{
  "n_layer": 11,
  "d_model": 128,
  "n_head": 4,
  "n_kv_head": 4,
  "head_dim": 64,
  "d_mlp": 768,
  "vocab_size": 4096,
  "activation": "tanh_gelu",
  "norm": "layernorm",
  "norm_place": "pre",
  "norm_eps": 1e-05,
  "positions": "learned",
  "qk_norm": false,
  "attn_scale": 0.125,
  "bias": "all",
  "tie_embeddings": true,
  "parallel_block": false,
  "init": "normal",
  "init_std_qkv": 0.0314,
  "init_std_o": 0.00474,
  "init_std_up": 0.0314,
  "init_std_down": 0.00274,
  "optimizer": "ademamix",
  "lr": 0.000733,
  "lr_mult_qkv": 0.7,
  "beta1": 0.9,
  "lr_head": 0.00654,
  "grad_clip": 0.5,
  "warmup_steps": 287,
  "schedule": "cos",
  "final_lr_fraction": 0.03,
  "batch_tokens": 16384,
  "seq_len": 1024,
  "doc_mask": true,
  "train_tokens": 216100000,
  "steps": 13190,
  "dataset": "wikipedia_en"
}
Each number is 500 + 50 x the weight over its row's rms, rounded and kept within 0 to 999. Layers, rows and columns count from 0. Numbers have three digits each. The size before them is the row's rms in percent of the matrix's.

# layer 5 MLP up, 768x128, rms 0.084, rows 471-577, columns 0-63
109:430498478598504529435561551506440550473535567408468519483529479504490439482564497561564585606431542483574506413506464470498474507444420499473545515443545468453443485510463503526571475516475544
124:449457505557556450415445567477536518497602396450401433463557525543497474460515463485427532589518513471496508458521506525503491557512445584462459451528534472406484476489521489503497430505468513
114:426439588420539480490570513535485526520481474501514609470460509533523501451442567495533492510543457564581497520550509468471510467560560570417588593565609454473497528446453485416542452548532500
104:494558433503475537471478547586400472430444492579519572474487612469483568549490463478451455455475527447540539479474570490426535539450437513494434514488529447556471457456528372596528527538508591
117:480436417486500459530515429622486548433472488443483598480409514531515530593543501577528498571552543526479396533527540504513563515555457514555507548450483443443572493512393526536465480544567557
006:423559517419503504520532460454555534529487482555463496468398443437436438475490489475551504472518524562558485540458520499492475557488511518319489447459573526349557471448424551514445454506451499
123:513573518512520478535631480467506517479486451531468528478469482537489564555544452570593523538380571491458455529456554474492509476530476442520542434431531470482500630518485420530359478494454506
108:481463580475511465464470532569566522581399521454553504572488474526477516536534477547564568443469592534583378468417493517485560413554509466454551402484506432550507477481440478460482474494521603
140:478490428531566507513543479506485448497542451551466467426538525547496541357533511430541511507448490501469480518449456464502504438518456492500492508523475485622530464460518464400546474537456476
102:418395552373493425512503492430473369485492529525519444558532456469456442412466493506502467564450629496517444419497483489527548544518451523509481539403457484497465614504488559482461544499492530
096:356466550457566395504468503503516418438534466481546585488491463578434455516550531558465512391548457470546482490455585557466547479530376544473579508427445416569526512520497556590557510570482478
117:524556315544442527545418528576440518518542518589444504445553528477515480548525527467514571500417546483495489447459455529441510474437453470531497432552488447482503479493533413554505454531503520
129:525558448512531480552494506454410507513504484533508450391516429509524498483632428582549543500446443506410443542480602484572515515507534439449593492456555480487587555432507515437509476509487458
126:572497460482516464508495567530464484448490585509393516410556492538481499509508474536536459579390416496571532431496579571425500565454531510495416581512492477511451525398417464472476515510505489
096:476435502543576462506581478509450602413504521456542571453498449526498515533492544581457561423362470556510441519398557445507562540478452512481569564508553461523477562552510488499457559554522475
133:496475532600441606570388504498505504427455531517438476499507516562466481560459462421516414524492557508547520551497484357579521537489502578411589564535564479421551524503450478460469497537453428
009:526506529483489470547508531507550562542515469495505517487574546484654559472571568449529482486516487549574527504483500467537470463587620439580490589481475407516484538582560568508595478531518530
099:441447553556560502470494573507505463460470407480565516521519453419401452531527454482489506487450554507491467479460612537523513479523497489540549458402429470587477574453476508529461473506484465
093:510585451357505490502386552465503526465535475578519467544524525617489470515521453566513510525434502483575443482369481436490533451498515431514584448485494528588514550497588468523471454520531447
077:415530550502475517537490510450454470514479561408510560478466490529577557529458499584475528504436461585535431484577507524527552545492486474448500415533498473503549535448327460509399518530551469
112:464576490479491384508592558612513558474524474469605490517527437518528472443389472603425587498524437549501523471516491467486471519461439451585430496536465441580456545481467430437498430494578501
011:398470501470468454547459483430499458467477430438499477417461519388615501424480557433491552432542524485538478435385552499528504486562534410452481500493411454457462562510459551495450412400480522
115:585518504351410507530416508543436535484523449549523489455538484490512491500472415443381478532347550511488459517475512550481496590548507535607565523550563486494504533431496470570484468566503497
009:533484582487452515526467450490480557504483459497461457436528547554377571439491530435557548484447481512480496416522538487545378448586583458479505471442480511406515473505494505533544461661526524
129:525465451440509388512560500460492521487492481447528455495525436495469436524451521580461568533469486500550427476461505481514499452493502479411493384537472437520466437440433450518495375504520471
008:553489448501535540479487502493511562447511517534491458539552490506371474541464446449501439483463499425459489511517438486448470511477506536586544482551455513585431438517483458468475550495444424
107:404545425440531504424456546479473425435466467545534491514489540522493478529418586580426516401590499494495441556550507498550520339494510536477486484503485523451480479489497514489484445500523452
124:480516461508690495444524582503438490467488525488498500461456374536502452494557555519518511451474450525567443530497502506497493505547441478473424522470437492605396577427581472484492533532562528
120:511383446532449449495512472537445561512511575447488516498489519568473530510489389522570535585561511527581511550471537566411505574530478514434577528514471465488493520551510491532515498534429524
097:512523615506618482388446488450505488463483388580528467482525467553463425504590532492527526468512469494576506582508509473464513499531446474478450522466466500554481536553531480481457440468489528
123:494496488555595497380478539463437586419491512497544488381519441577524478539564594524479533527535383476464455509447522563515508522454507482459525555472572490454384419488551498503521461502458512
114:429460423533564561489494567529530532436459541463446539419596462523535495502594557455513475420544470452564423495527464539425490473485491505461424511500503481524488518472568513479495511534494585
011:505490564563549469477533504476475477583565476518486589518457570494613488537508523615489490569497488471503539541522555477522607451473458551495465487496513521485522595539546463450569566470531559
122:425386519562507504547516487567465503516457605550530581528464576488482455507383531538560517447571521555511506582442515394578472532524514497496538539547547451456459540455491404421456486530486450
113:529422455551522475542458452482485555501508474473475595487545425562500444524580488486510578618455513501519460458400533501403514500539327569472596508477505518542540510534534505514500468569451465
153:542520437555484425597508500533483450398480503547488444465403480487502576549548454530517543557529600539476430572567474459494508458561453531458485529416449472612560510495496416541487472521525503
148:472529482437482505476602457489450449465469467509520479450520483470506416511432567562524531499435510540538480537406493484511505468556501546537528424443461481629456580479575546410505534506426489
078:468583447563473452430435486489536453506578578518329520442447593489453466650518518622489502523545499529581565483446409495466525457523456393530545505517566448494451496553417410514529482526436526
088:544529514452508502446476590555529451497502413550506521481490508495502522522509495486489471572491490492469531523498546501418520574561493456439558499430531478456489489415566363454533444507508512
119:546543457473498525474466482549521516486498505519486516462495466556509536442405495544466509495498547487524462562559492444450588403555473438526469517555495466362501408491481445515326419483539435
107:443518311535497424451413432565448465444564482532522501468526544588471553509455563502503548485489502497475474514492516416460518546484362572530438464528494481523523499502487439543481525530467531
075:427530586421464466514477499474525446457445508521473574569458489513463537577567483525510477579388521563542431468588609504545512426527520488586558525410490475419486528460534492619419418418521493
134:473444490571555491557501509547551544488516579487537434436537406491483474470518477476557555549536402558480486582455465485444517444487527583424548492600464450497536507452485444430486341545489410
033:527416516483479465410509473464460520503480440434469517417483541480505531516548560521593551525579389462452501499521567471563564599523598451543534491475508513544481409477463528470418465488551500
114:548556602476489401549449526643552541493439594483527553469486516497514499493444510558413504568474541477423546470501458463447508540521482468470563504480511491384549469505499425456446487469514568
117:549392495644544521511379443508513476426488560541562485471470510557461521469462477510583521522507494565479498510550518487553527481430436554489446496555454433435574463525397427497456434518486527
118:448390523529528523486478641533466517461400492487507571434540463562515438481599447532540423436441462480543459468563572529392517523542516512469464519499444495601529465459472524511528489527417549
007:482432551374411482421516410466508480521523443487352476464532523465518505505528423414528448572460397490436495479541545398513427468523611414481542453433456476465486471503480545427438539573525427
108:438457505532465536496452510489416590468399588467489604490613522528499517533517522478509495485546501488563400441457475503529567540449419547409417561568505474477483436502496415561522447590561452
104:548479539487523520476463529493416408416588529544533522392499579563528462433467547452492483503486579495446508536450437495453521476520594503455458450482628494521470532496453451499485514501407424
133:508488476469601496499466604551420452423532520498470550385526509517490538442529558540482465469469474463457478487494631476433523594482421572509522550435533409544506494485533483521505430560429437
011:520494488500415481416495516506568565561485531428450447487616467523634500430565492387494477534472442555587540491520481489507476476504568413641503552488488465573469485553590530486492530546518498
081:502543501472517423446404546535499498560529461564563551484531494488457538433511517444524585507502541554445492600477518414498460439542517472402587487471549447350461539551545488508447482459475516
125:463536483492524466551403494518551517433522477530470390537545536450474498486466423551440530480445527542502546437547477479432525458539502525441573405554478433525627468459484437440544372472552416
008:527453570511440499517517509557437447492491490486497491468534547492567532540515521528539582503611486537446478496504602504557367486589548422504422570457484379437555527506488581544578483513561519
009:482511476513504502584466530517532553536470506460557415479555478494590571413521583435522597426555531607581549436469500555492389469562545416481456584477476423463511536534530590577548415510473552
095:501510496566486521538463497504448438486483549529509554492437530586510478491490464525511607504558574531501361492467412552508521377452472491387543456482504474315554483488472528512512501495403521
095:433469547535557482470521513568442474540442523466532487556571460510407470499531532421531509521496514504527465475499522476428490426523528593510522517552508433434379440437541471518411521567509528
121:411516531466578529502510542481354478420474506517523566464513500544506435488604470497474592549466436454655468423467441572574490509427495539469476501526503490490360483490543512516502487530518550
022:507432489523508568490531462463524489442553529521513509510499539496479475509459499425513491522471521422510528510492608559495556531522519511527514452533414637608486552528504439480449495521514439
138:529462542572428424412509531465547536478486556509490510546528436532486587450452538518539549509571546540473453596464540507433492506574531475461569449492525475495503577468564376476449529513432490
127:472553475456622517500446569572408458384515549507534536401548502450474596452530527545419462495536471494474440480439548472421518504474461559474491566495531460509524490473514375518495413572451425
109:423522490481498460536497429593531512544559470521486581541386556587515516589558512529517530433496510512520442442551478518514543438573436522494566515444458451428535513551488545511438495472559557
129:474464517513452447498484424536558490511577588512571403488478528475480556476434476494529483474452529553525488543483537391461524474521496490498555461533473427492472458476504436481475444506541541
107:459492455508542544551520468544466545488525469516554508410487518543576554541443463491440479526509478503471409485559497525523522511502582521495480496530600422400521510454568521486458511491512572
107:444490544400553555585432520540522479442505619513448485535569463507454460418512508563575539392480486523501462571489455481487514628495478443558486488520435474501546512524541484406543534528450573
007:528520477501426496378504485446505507548461538453432470507578451511541434473509422476476444537447447513595571537505419495436306515428494447587487497480509451532448431538559475463488564486509473
121:477530512573507446538502563524533440532541566557524426521485518554486484473492508465562476555434505534490498557474425500471493495531531498502568404577464449470459564468572571407440502488399489
097:478549391573532476474462455512442432430554431467444441469498419553491500534583482541418542430453507479474431518418515553471513473424387487499504525456513457546590530508479507533558441553496359
118:557534515554620511503449476531469439542565517524451443514483594563501479487553484447490611475473496520554510538435477510366509442562495507443466559531471472491540432486471557448501398563449498
094:534472490484514510529471552432430528529455602549512620434555411564470526482521500458406541449439524558478443560525497523396495520609527511440513525567541474420505533517507563522585524470465506
120:459480532457486341598551449538603626539528465397529497592497517473493469565480545483492537438559465540465512504454529586464514460530516476450604489542515494490485423545494439390518408524559431
120:460454541458537454497438561469508498390563499549561617505558518551537453497472531534526444431573425485532469515532559460463509465491539520486614478501480479459548460497559501452490408507431535
114:458528529440647525509469519515497430471478566481492629455526467514491488380422506549455426396476491459484443395514535530435511519470408524576443508403541474543512469478519585462499505527450535
081:474505537582549546431511555497490490418427485540517502515498606581457476525494497449458514520465500479531434538472476457462496445558527509494526456570586545428414472428588477533433518459414531
090:477423475585473455446551466621553609519490576432613537493422476447485521556519482547479466523462556585475455556455579436544532475527504562532501459558554425457432557540478468497434559486464588
107:410439551521557453512540576460397529515426461472498583536540475662499436472554534493495558416532463486524426469446524549485597563489461454445477547514494489560433559511491493488383498570456489
089:440527497412600457446469532483464532527430507533507608450540481500477476645533460518638534493525490553544543469505433479510470480463471505566564503499585506611471529513514449464438454520491517
109:542374507646469535514453451492499494442452493520537556536558410510485541484482472474524524445596555475476509567541537444488532527522529493547538510526453496517559482474486506577460550483501497
014:516541495509585451517459565563346460437454444455599534520476533512482485511527505584416508440496528487430506450495404462436396482475429498565488482526491366509487515519494425488591532416522528
081:482464542523415497568455520452410438563500516516439529449494481524565493451523420615413500407531510524546411510496546508497523427514474470396415519504509452517622601503494480534472481483496495
008:399515430421456492492471454437526473448458491457487439485472471394464455454431482427524530438491458471500519474423487539489375555468512449421500431511517566499473497446405526512394437463416442
155:480488514407472481476481498468506468523530506568559443423431577551489509473537496565424558542506570561445458478504522473528529454522481522563565523480513431512505589479521388445482449508416503
145:518581494451459497475475612478505546466517541497441483435592410545486483563450500527465486506514475570554477520469557561437497530520462522448508560572514440628533508456503460457494372506401433
119:444533511520457400462526561479467542440446511529522471489503462477502579474526501467478499437497472456551574469551612440490512470421466562496528549514486462580441522449538455557483382538514523
107:494411457424536528506442597486525527508550421536522512460523568480514538507655504469473538457508534457535515481531542560457479406508506525471631500446510437427508548470593508491505421483472472
094:469461466528549543564465593525489551556476506465455505451530457518448537450543562471408522419572489425446433474437498500493582449499538592460510555529497391470476483383414530476426503551463457
010:510545493462445517370501473453521543558514567454445408479550467535406440457499456485520486552416422499430579513540482534474437485447489465499476419484566604500443439479502476480509532580470417
117:608521396602469441547545565526444455475579430444450507472501549584496497559482518540455497501489478507516484469508521574518543434563514483492574463484550487550498490430526450559460421494509531
009:442465522457419409487517488461472455436473436458498501426528579426610475507538488490525518495593433508467456554465539468552522530573564433511485566466492420465499549472411587484478507422568461
095:456503405473546491499457595556443452426410534509440496433479556560504530445549546452493520453473489392511479386501504566497547585357361497568478579486530444483419415479506455524522532594520508
091:501415522539540448492571526514546591519474631419545486518498489498431578451490462545487480567473515562484433487485484488575529634522523541484438458517495459540479513502478526521506516480516577
013:447609446428546490536506545465563520507491487538524500506504447456568500394506492455530511445529568553583532459469459500464481511469524489404508502519566403440518442523516606521459461419487505
106:440585393585544469470471509509443490460507491528474560526518557428478575488547536530359560484446487495495484485514531497518526412510422503418443513545568486491474538503552528479408455477479482
115:395487497623453548499492487510496426442558513563554503464549488518455460527443459468570507448546510467489434541504512525562536387499437463486485473457446516420587565508535429430453464528537397
096:473473508499567476444498505474441464398486393442534546470435442596525454539552550511454549555511573490507408516498528618492594504532425447482462474427497480563567523567524542463407515582498446
010:529524489447454534383511475455537526510520528497479481495543453522378482449550489448571499577481467527515532424508577526523496563513587454472565398497601581521515397514464473526419490639548498
134:447430466487535331550378590485507577524560514436450513544535534597500493505444454537475475496460540479595442404542506466516509479471462534499513451547646450535473529492506510499441499472540550
121:498491570541509557565548546607488531525482553468578609508533434504519470532494505476473549469559446539512500561396476461470522505539595480471605480435547492352476554451468469446428500507530421
111:467490547462521433524411386421489494507455539536554572516551515500491507478473380480581528511515551504529512493557469551459490389500490484508574505444543467454481481543530557496496445533439489
097:502515534555496461483479527626485470493388547510475464575553532472449571499496533499526463531581493494552532465483501444569537524495427523512524530584543484408412433443538406564516432536518612
119:448510529522449538586439538530464503489532521580453495530590569507475469487578495455507515299367469489555434509560495520512571550494508469499569429443487471574514528502557489467546521542502583
081:476471540470503429553559583426422469500518476487555538511463440495491515452504512512498526473445505531418491446558660515493491474528520539498627471464512482426477541432468496514554456456459468
099:524488426547520391486534464469493539477460564549484486516365524579490464532473414548576506513521565483605518453432484487463534470530523474469544478502543509633501490485427472468567476491460531
108:593533552431464523539524482553466453452437510516573477413511487591432502471500449520590556601525486517551517470505536478489496443433482470533552444473536497624515510491395475463603472522506481
132:392643443470563450523503576413419523538402502449478568465607521480494497552513541467481503568464481518621403452509498528519475524489487525438505480540438482489407559452528535452450446532545482
094:591510454574514555538589473537529489499525434507449468379477529492587545494588411526523603544494405491546428439459502437535521530465371465437442482578478458493549424461451501453527455576548523
# layer 5 MLP down (transposed), 768x128, rms 0.0616, rows 471-577, columns 0-63
095:419470493493521500549483427577413484573561493572559580490512460572482545490478438421478500511542411512469390572417462480497472501501514528489562559551507546493543591529486484552491570463472377
123:484439556536440525462431550455444495468507412463583611449553449499486456512423488490581535450528494475528570539507509419512449543594420480480511542468496524498440617579457481487573547559462472
122:507530443528585500487522537500544493420502522407476515515453570492519503521546457522448562500551589426525602542419438467520367523505515470467429485494440552556511517579466457443460542545528524
102:538536528500418529587516551506518426537529478551447444525482492556577503562466423472486492551570438569405488467528499397432482448558495470441545448536444529513598514527476550542461480446501571
115:494462449535497495439490505408450515433467497512534535501494460484527541441488537490558479432470462441570442570505470604508479490505433512451502521542494518487508464547578526443499560526426567
005:500475567430421518503547444525487522521465550544428433449443509431555532485556423609456441523403481516477527501565507509484560495408472597519452423492527586554485514512492470474511401451523560
114:382552505576528403491521561522448487479445423458600487425454518363533480501472413498525464488541532455567577444489511544540431536495510441563522438440550498425472458510418521500571497501535493
136:544506372498472491582459448455451428482565541504451481457485552469503518453555533465459478560437501568472561514511534500506490457455502551537471437518471527493521524441502422495483513576495464
149:459516531537457486487496451461495500483627524432493502566532456516495481409519444469491470518491598512551540528488372526536353533525582461508472446628539529474545493476570440558475527535453449
090:513436598474487589497411524583530556576436492459485561485424502464484608576473561452503544518580471460508523596540464484384559533572560505524466581468501525494487514408454475423470579472529497
079:479477479498570514509440493464468539523499456462468494464454398557353551494556588531449475528516464446564504434546450525492329468482469516492444574468555589575474544556549458481538404386481527
126:486534496569458565436493482496454513503429474457467495498525436515514510469472447503499476439574552479511485632554438377546505499475513467499475531523505529513520533489538535487615583537475371
125:467535439535470473495520457496503537428501513389482494546463496404459454494447570474456558458417528513569539374496542453459474416482498525447454509518568535527440470521629534483520513435512504
125:444538630484484570508487459531499408490498636542427483442515477392455528550508524536467527581510450512543579534423596483485546467509529402453499485519387598502462437487512465538557523462416467
082:476575553596527563418473531416438565470496543473477499543488561420510565471508493448451518557558402513505491403498435535570526578417489502496582529539563627454588466400458503504502464440448498
120:489484538501474463492570564569559498553524537444518495468418437479565444475478547564552473407470589464512513462638568542487492489492419525510566451497465518495475420486512512435500518509432522
005:538563423582509508497477541502523555425452470419486443562541491446395549555424453546524497499553551521532467513492533468562450493548443480511455527487465535592361544503481466488448520486493435
079:469443531510490568478410399537504595523487510470467498511414500543514615550471546483499496469455596420595462415494434468472411534447597526488518534494579506527526507487487564474426559433481533
078:448443532538531540552487497405456482439458495482577486480524474430448481530514468577494577439538535474504455537551481481599402557461564546477486458416471558563453537530391493509410504423494463
084:597467494457554573474501518520570530440506503443513511496483407625345573505454541445576515449546503447511517515527508543566552492545481479594388517535560644569492409480512461540501575470440518
102:393533474419484434548551474499492492505503536508559458459447526455504528517459506546471478558508550467465549446479448572407386528571457491464515548582490474524491528611436526459513514473696504
005:513632439555463581465461454489561576488520515567503499548518522525504598516516455584470468502479531487461470564516509432525471479393464477566474475557501543573440537457567480460463477431428552
103:474494525433581460491611470495535496509493444427618504546458471465516451481514569543545475461554589488549463393451480538590408419545493469451537491531520462554510449527546462379437468410541535
006:472544463468571485517459459583549500465523559538509510575511410453490515612494422560488486384478497514457440525450530478474413547475477497528457517439425412569433495525504479575494561477539501
104:477473570480530568496558436542512572466459535477534441499440562537391516538501478568426527528446548448438477544488464445543419528572494395460494572517550640510488455519489491439388520427382576
005:514461548495450514490467509457457447453491483461566510502539471504539513509477485455581553507587498537560561459490562591509432470573484465414503571499527597457526537490537432513576573523502444
087:417520634457509457551579495467605502496500482349484452522515526382463492549532488427495450493492482524492525504448399573416437454588541457529481466473493488478489501513451460547487475542475422
104:486487571579456539519495482466587524556585453456551437539418494422492453547491530552438515493431551496486448499540570483463522471478531496497546496512475560503493662413588438477499566469418529
110:431499569475512485462585452514495574507498574550543518544515461467440479461459438488542503409436402558376445486504448406494508554435511418565539468563524581473485564516413523550598520485537491
084:466515470557508519419514414470498440446431455545440480499418535547500557525437503540492507522487582472467488416529451545420621540516547460484556500544468566468528505504415622533491573517527482
108:462514439377438472553535458553537557469340482437595560469490461512565498469428444539471577401589469482467531640488472576485507449487470533486489517494519524577504513550392426564467471493515466
108:453490591515445493483520503523577486511441528554592464447468528510467456537476576456431559507478593491561344440532546474451463519403450394576442478542499579552465512452549440556436497445456520
006:557502462607526531552559504540516534580522511403453540419527443504485461469481486491405589500463523518517442568499467477451563532527511478578481513507315478482500393522503508514479457508448470
128:513528512540546486498464567527530557450521469397540581562523473563568523482471538473460484506515438478513574508588375489449379499584528439443503466457522521470476468463476474519544538481609496
089:493562422536462521491511487535519529508450521492542446480533469514473373399527550432461424460528513486538461516493410580509429528490505449558432538518513597488523525571539519417575598423448490
153:532482650548586508352475496472457415541599554526483496519533426524451465446571536528478490516494391492505575513547523556511540502429487529492519523506623516523428423385453553452503522444506524
148:552539513543531442518389501479524448524510540439529530495415459528506566518457490535420424461516472468458503442591513540485424411476528447490551489527500493477616477505418561498515474520554466
072:468462526499575585565460583516466573551553485463576423510563441507431473506499467482458457555488435502511437495586569531495509549561527526574547429497501643520571503340568539539462591441475428
088:496423418593484518474450491564474551496526565407445486372510575448551457602616512499485501528489560472592431539519486546537431547486492453429377497502460581549431538480443554502543512531490573
112:467472451442496463505430488524439496496413543394464560555557468582486630559549459511433402500460531557579488513473492426448492551493486531517468598499516560522542448548461538498535491475528500
093:495565554579522545602487518484529481455397484539548453521427565549521454544446506579467546547556412471516507492459434521509386530448522497497527436493412483552489516533508555510467528460517513
077:443556510499496442487444533570548489496426508467499432483504561458511425436550484494545489474524509499485537460357409541431493509490538498372457528548483503497548577517450591436496532494446497
134:471522509484445441473475460453546523500539520474450541633489486522507559498495522599573521499479553550532592530390459536559522564558491408427463533552450504558537496530493426494457386552431456
030:424555421493406501551488513532469501453485519515549520610473492496523460511382472499452430438500531474512466548485413452438409401501437538462524517536525479477603557486525542506536533533488487
116:452564500518434484458502573477469472467370476501439480535506491537473447529445476545490470459546525509556455528511550503466490484417556493493394560535476533582490554534527564514445475585487442
125:542563604419479498593568493546499503482544572413482462533455493442507505630467433407576431504464448453514514489445616487465470492518528547490582508378483493464479561488470504541454572474537596
113:523475516548531512515545526450461462419533547562491511469516509581453383511445538447503507413537465441593536349458511445506414509505496484552393510501462525583473587427621469500539484427439560
005:526507412637484497492447458593487564457490444420502411506547421542475486486504450515383519484577548499419488542493474534451445510473519519557447483477439498565461503547560354499469487483517527
115:450539420521492578578485493556474558521603456478442518464481400604542478516522535471471462490526504475443530543529401523511405486441470494470498541520497587432512507438443552549467507468411523
116:415456454560459526509513536515487553607529430467419489567515437555517523407498462497506430479494547503506482445568493530493489519523532519561599504453457523463525490475550573486479537481552546
158:574480507498466511539455462540512449458610529462506521498487518506482527463415518533469518596441550516521526516517407400509533522533479466504463431458462546551594531490433535437472460462525533
006:544574458552531486524469569489437529446483461416486508547572556551425530486436518544501431513575607477480486488401487598552412486523531539460529482429533469471530537472468490398499483479497510
080:427484552469506522604491495492544506537542455417369475475503488548525464531568518514467428438440491461562416377402478607541420536432488519560422511498485576505508596516524549530601583519492538
138:511548465543522511520570590499433492465466506497587480520490481509590400445469636508433520457498501516552537479522498461372430574491524456443397528616553481489502533501543482459458568463610475
005:503528434498550493461509432542574517521511546604468482595480499568436465563505495487492502411511450468509431475482444348480532482486446462564444549561452538598442509524535533540427552538474505
006:540546482459604469410533479488528513447561512604501475538472581523405519578441458577569390534496515572560450495453451472580437498453432510538507490454579542617450542484474440444498554463498501
095:537465497433526505512518505539527571482518500439456481492541482484392555512395512423542438527448466502551503460498554542550509541430460522510497602492546687539560449436459431519452502470586481
101:519437530477537521566409452518517449485494523493476492554522454531443507513566531477439513419475440452529472495525504599560414504458473490591546513464555608568476539500500400600475415418409532
103:469483471446449424659400504521489530516522425535568541489579512536555426493421522516505528465507435533468417557464415501472474503581401517466487526535511500485487543567487499574497529526460449
015:518552445559462453444426489562436528534507541435518505494552420478535525449507535514425584482516536450409586547550408512461436520423519532494559544546560421428544445431510536513497447465533526
122:502424490519400493507532487445446531388431501449491465496481445476498542513513394519507463478463494482546413471391511429556420471457510507496505442538430486498477460546473533544584485547419428
151:602576491471451554555469480578504426417530540502394505458493528540467550548437451493403495598491614558482469452494459473465507484502460459548400410471494496484566437524468464473475531489550581
128:471516506527457486501478488495497488425488550476530465440553431379472537484467509496478442633572568544505534593505472485536501433433511483489528491476524482537516478510489521416554437604472449
120:513520452525542533616528515490483511450527486482438444501486407513450464604542489524516533600520474489430428477416433552463482505548451527572494491510527530505541462474540453487400475470543480
126:530468575467604547453537512534543530502508524506488481488535491506508511450493469524473515443548464523553503481423496467542505502325502521472461442418418503528546592458511428543454369445445477
093:532520569384523485469505606520566474508466534555484505490458487420514554595438506357523398496491446525526517412623543480486486511528593527487513447514486446468456454515554553510511469459531533
005:532471489520526471498508556490448514447481467423461465460532580515457462401476571463483431546578597501532484439488489588512414474575504562478536495479552631476517532480539474447493514541511480
130:499392444548459510468456504461461484510508486506493500574534420487529499506490552544505501490483432501556552466502472513483421544540505460484495530648520425462515561392549519593579440520503442
117:536599484564580493551516480429542471496483467461510534445414538483536508552578504499473563504593513509485525526484498563574488445416489470496496507455526599509494543465501620466423557526492505
109:420509480452497498523422514546459502475428466527494457525492446442465579648476422503510468441476544519495482502495447485462437580485414525457527567473511466467565558612495422552560526588594541
092:459484429429447421468512573403577553494408477522470435555490548476462505506497540488454498505543491476527557379538506573514491562503588402492536570462475535551496553600594511578525535567398471
108:400487424525572493498426500520406480549465525489456532477485527467532413528432513502458472457511530546528475501450439439436364526593512519503483456566477466493494494621482491429473495557661576
116:497548544496442389523471522441407550485509496513458489494473559398551560543538572542534546444530531498501580546444451459445306468481509438458412441494533488533463551532512452465507470529508527
115:583510468457396471551464518469525507491544522458458522461459537463527588486420598510514530614459520535450490517481409456412499483590557436434541434475462485515624477567492480442560481469485566
091:478521530566469583561546515527519523575554520500444465517466580485611445491470527482488482446498515482471548429509491512619507547473531524519470365488574538492474515450522499505485553362492486
106:474482501470517557537470445491428369531470506513449501547555613452507415458497482519527553493563459568486570451512411485565520479502521477415508426513406637497505487428461555408543480553459480
128:572515461545470499428433459553539511439494539490550496578518546545563487584479522511542539472557422502484515468500492460469485574448476449518423510509447572513569531423536579457545594640491452
066:405446544469550529418437549483463408542573476469515490556599590453462440444477493497419532474478455405489414573509572480435441479543516476476505485467425579485469600561422543604464545376467512
120:529553507489513413470569517544456548517556535536530501471448615527437485532469563440444529541440481535464532395467482548478465417414497466468483517619450520457490491489513516411478461488460599
007:451444542460514477506519529413576469534469470529498561475472521520453424521474534489605451551511468479514460502453536475570639489511537394427545493448488513467405485512495560484432531611448496
087:520499477470484493494464532551559603495485482429496455546453452550411518480451460497560503593499508493568505496566479536504511587417476508527464508461458669502508433441537472560544552417507484
005:470456519470435477468527474478485477446559459574546443467426524585558540440547579510455480541568516517523553449550512528479482438391495603502525504555547619492588495463589454482480460430549574
187:468580552509528517507465514568502501435469522669501386408477604455497474517532489489580533492465493506527491502427508554568431491448503472502457378557511508480411523385509497480366533479480551
159:549466494430414511468513522419481532487515512477540395595553366452482571544493492591498514486529513452526539482480603572467504558510431504392432512557437528633520479475477481526534453537456469
105:467515410575517533535540533479496492377557490550458473440462533578516551525427538531566492545488559527517531453528493463501489520447453495483535468553396563495505569524476555561468547461537513
108:479447425541488552483453560537588552461530471457417552519459499552463424506438419551501497474474525493583431408522495569538486509491459501618362563508433565578577537436417530566460457427519524
081:492535512585434599547557475477527544552549475511503520449543465563285480504478496435409473447531521373554498468487422521527423516484552529519500544514568548541512490518508498457522519427405506
006:462412511577497410528557551515453500376531481407473470432496518540483472436483609506407465532538602504502500449442440623418473535471478625506560505458502559514593448471515428475548480483568524
098:447541520463507463517484486475551521506521556550472486510479583463437439516530514431599543517506581471570539481541467583507355551419515470503547535470381453533584533430508478514440438481516605
006:533558367597401564550516522497544564503467482581499441539492503537496518484503514519459507512608474486514518507540506419470549476499450476480424505674510605551443468470555467500486438533417556
115:531480474511453534619499508495415478431571538507456493458511575413597551535492475445500563515471493489469507438516413474436504448486454545464415463522481547561521472394497477564553496536456463
107:523462481512535458469511387573481473461481557547491506538460533480544519546389447530449598472534519565415504554471552435467693522500487454536480507518452527486499523433491474471471546572550528
008:544422580481515572434558538453487499489472466533481435454456576490503497550522497564571414560475518509526485501553556532584543504506495503525557469451629650570491577521473411454565428530484506
087:498476509511550601489419574518449451447442549541476499457516545470466523441472405482477449474405573491511465452478584546477412554546538481501472458564459594529442389540462526523514454436424566
111:571528570456412561486434566576483556529392454460499485405538454496511519496575484472497482554517576465527492510439428424479496495504526450532454559565516510522473430459444547533472575532499496
113:485544485501415569534484416457531443544438542560462520460434534500597486567514413476582472477568442535498544601528481538506526527472468551475492491486506564458448520492459502414449572432477419
006:465505501459406466523466525550475529437448511474509458527523465490554451461546533524435455456535571491420531504505524600443424515433526581466578496466505513441585534441537553500444483493598509
144:575522482459547544514443481478432421393476488476514544497523463503496558475454523563459549567537521557415460569547521439462551518551512499402418522438524470520447510442505493487534609492457475
131:466570377512445502417548508467549500444537441517469398500499503536473526458507525469592426435423494477458472532559510420510441485468435487490476457575539530558569517613514541485506537544615550
107:469517528501456595570505555574536546494448475527517483550532491481484512426461611516418489590511534494484440494517542460492509592486517474518524558536441556466478531373420408538487492466546531
111:513593439445407501541512437583551504493537531574507445587467522532610558468502443463459535513516480471469523434559532512468431487432430582501462452495410535474504535479443498595512493471522539
120:521549541452573497465570545533585485477492450492552419457396483490496534523496588585543433594461532499583476365628538484500558491445423515485482528547491431555566523521540538483525544388548519
099:471552538539548464539504420529517572453483464501481528545452548482566477446538488506514573469569478457533553575410455464535591527478563450429436537501474569564537575472488584435426573532454536
082:415441577523491639501449490528440449499619484443454546549547501431436556457574473542500515527525442479519452567572522455531452448509462518594545483429450573458527513402431533570554560423592449
083:408425439527572495511465566406583533512568476452487480459459515442543524543583428557544539392547562514489484583499499469528472480493492480498503546538602473401488535451452569514428539511491503
106:517462519449490547527450556537463492478552534613566477459564506571490463441487516493486606505428419490451427453528524488384405545556446465538496473541518525442426584502574432577495529427416421
093:491473532497548520505438520532443526513523474450463551581535511595464494528488452529456454629464521533483466484469517494507423520393541555461488488476517677500481474534501424516510582368484542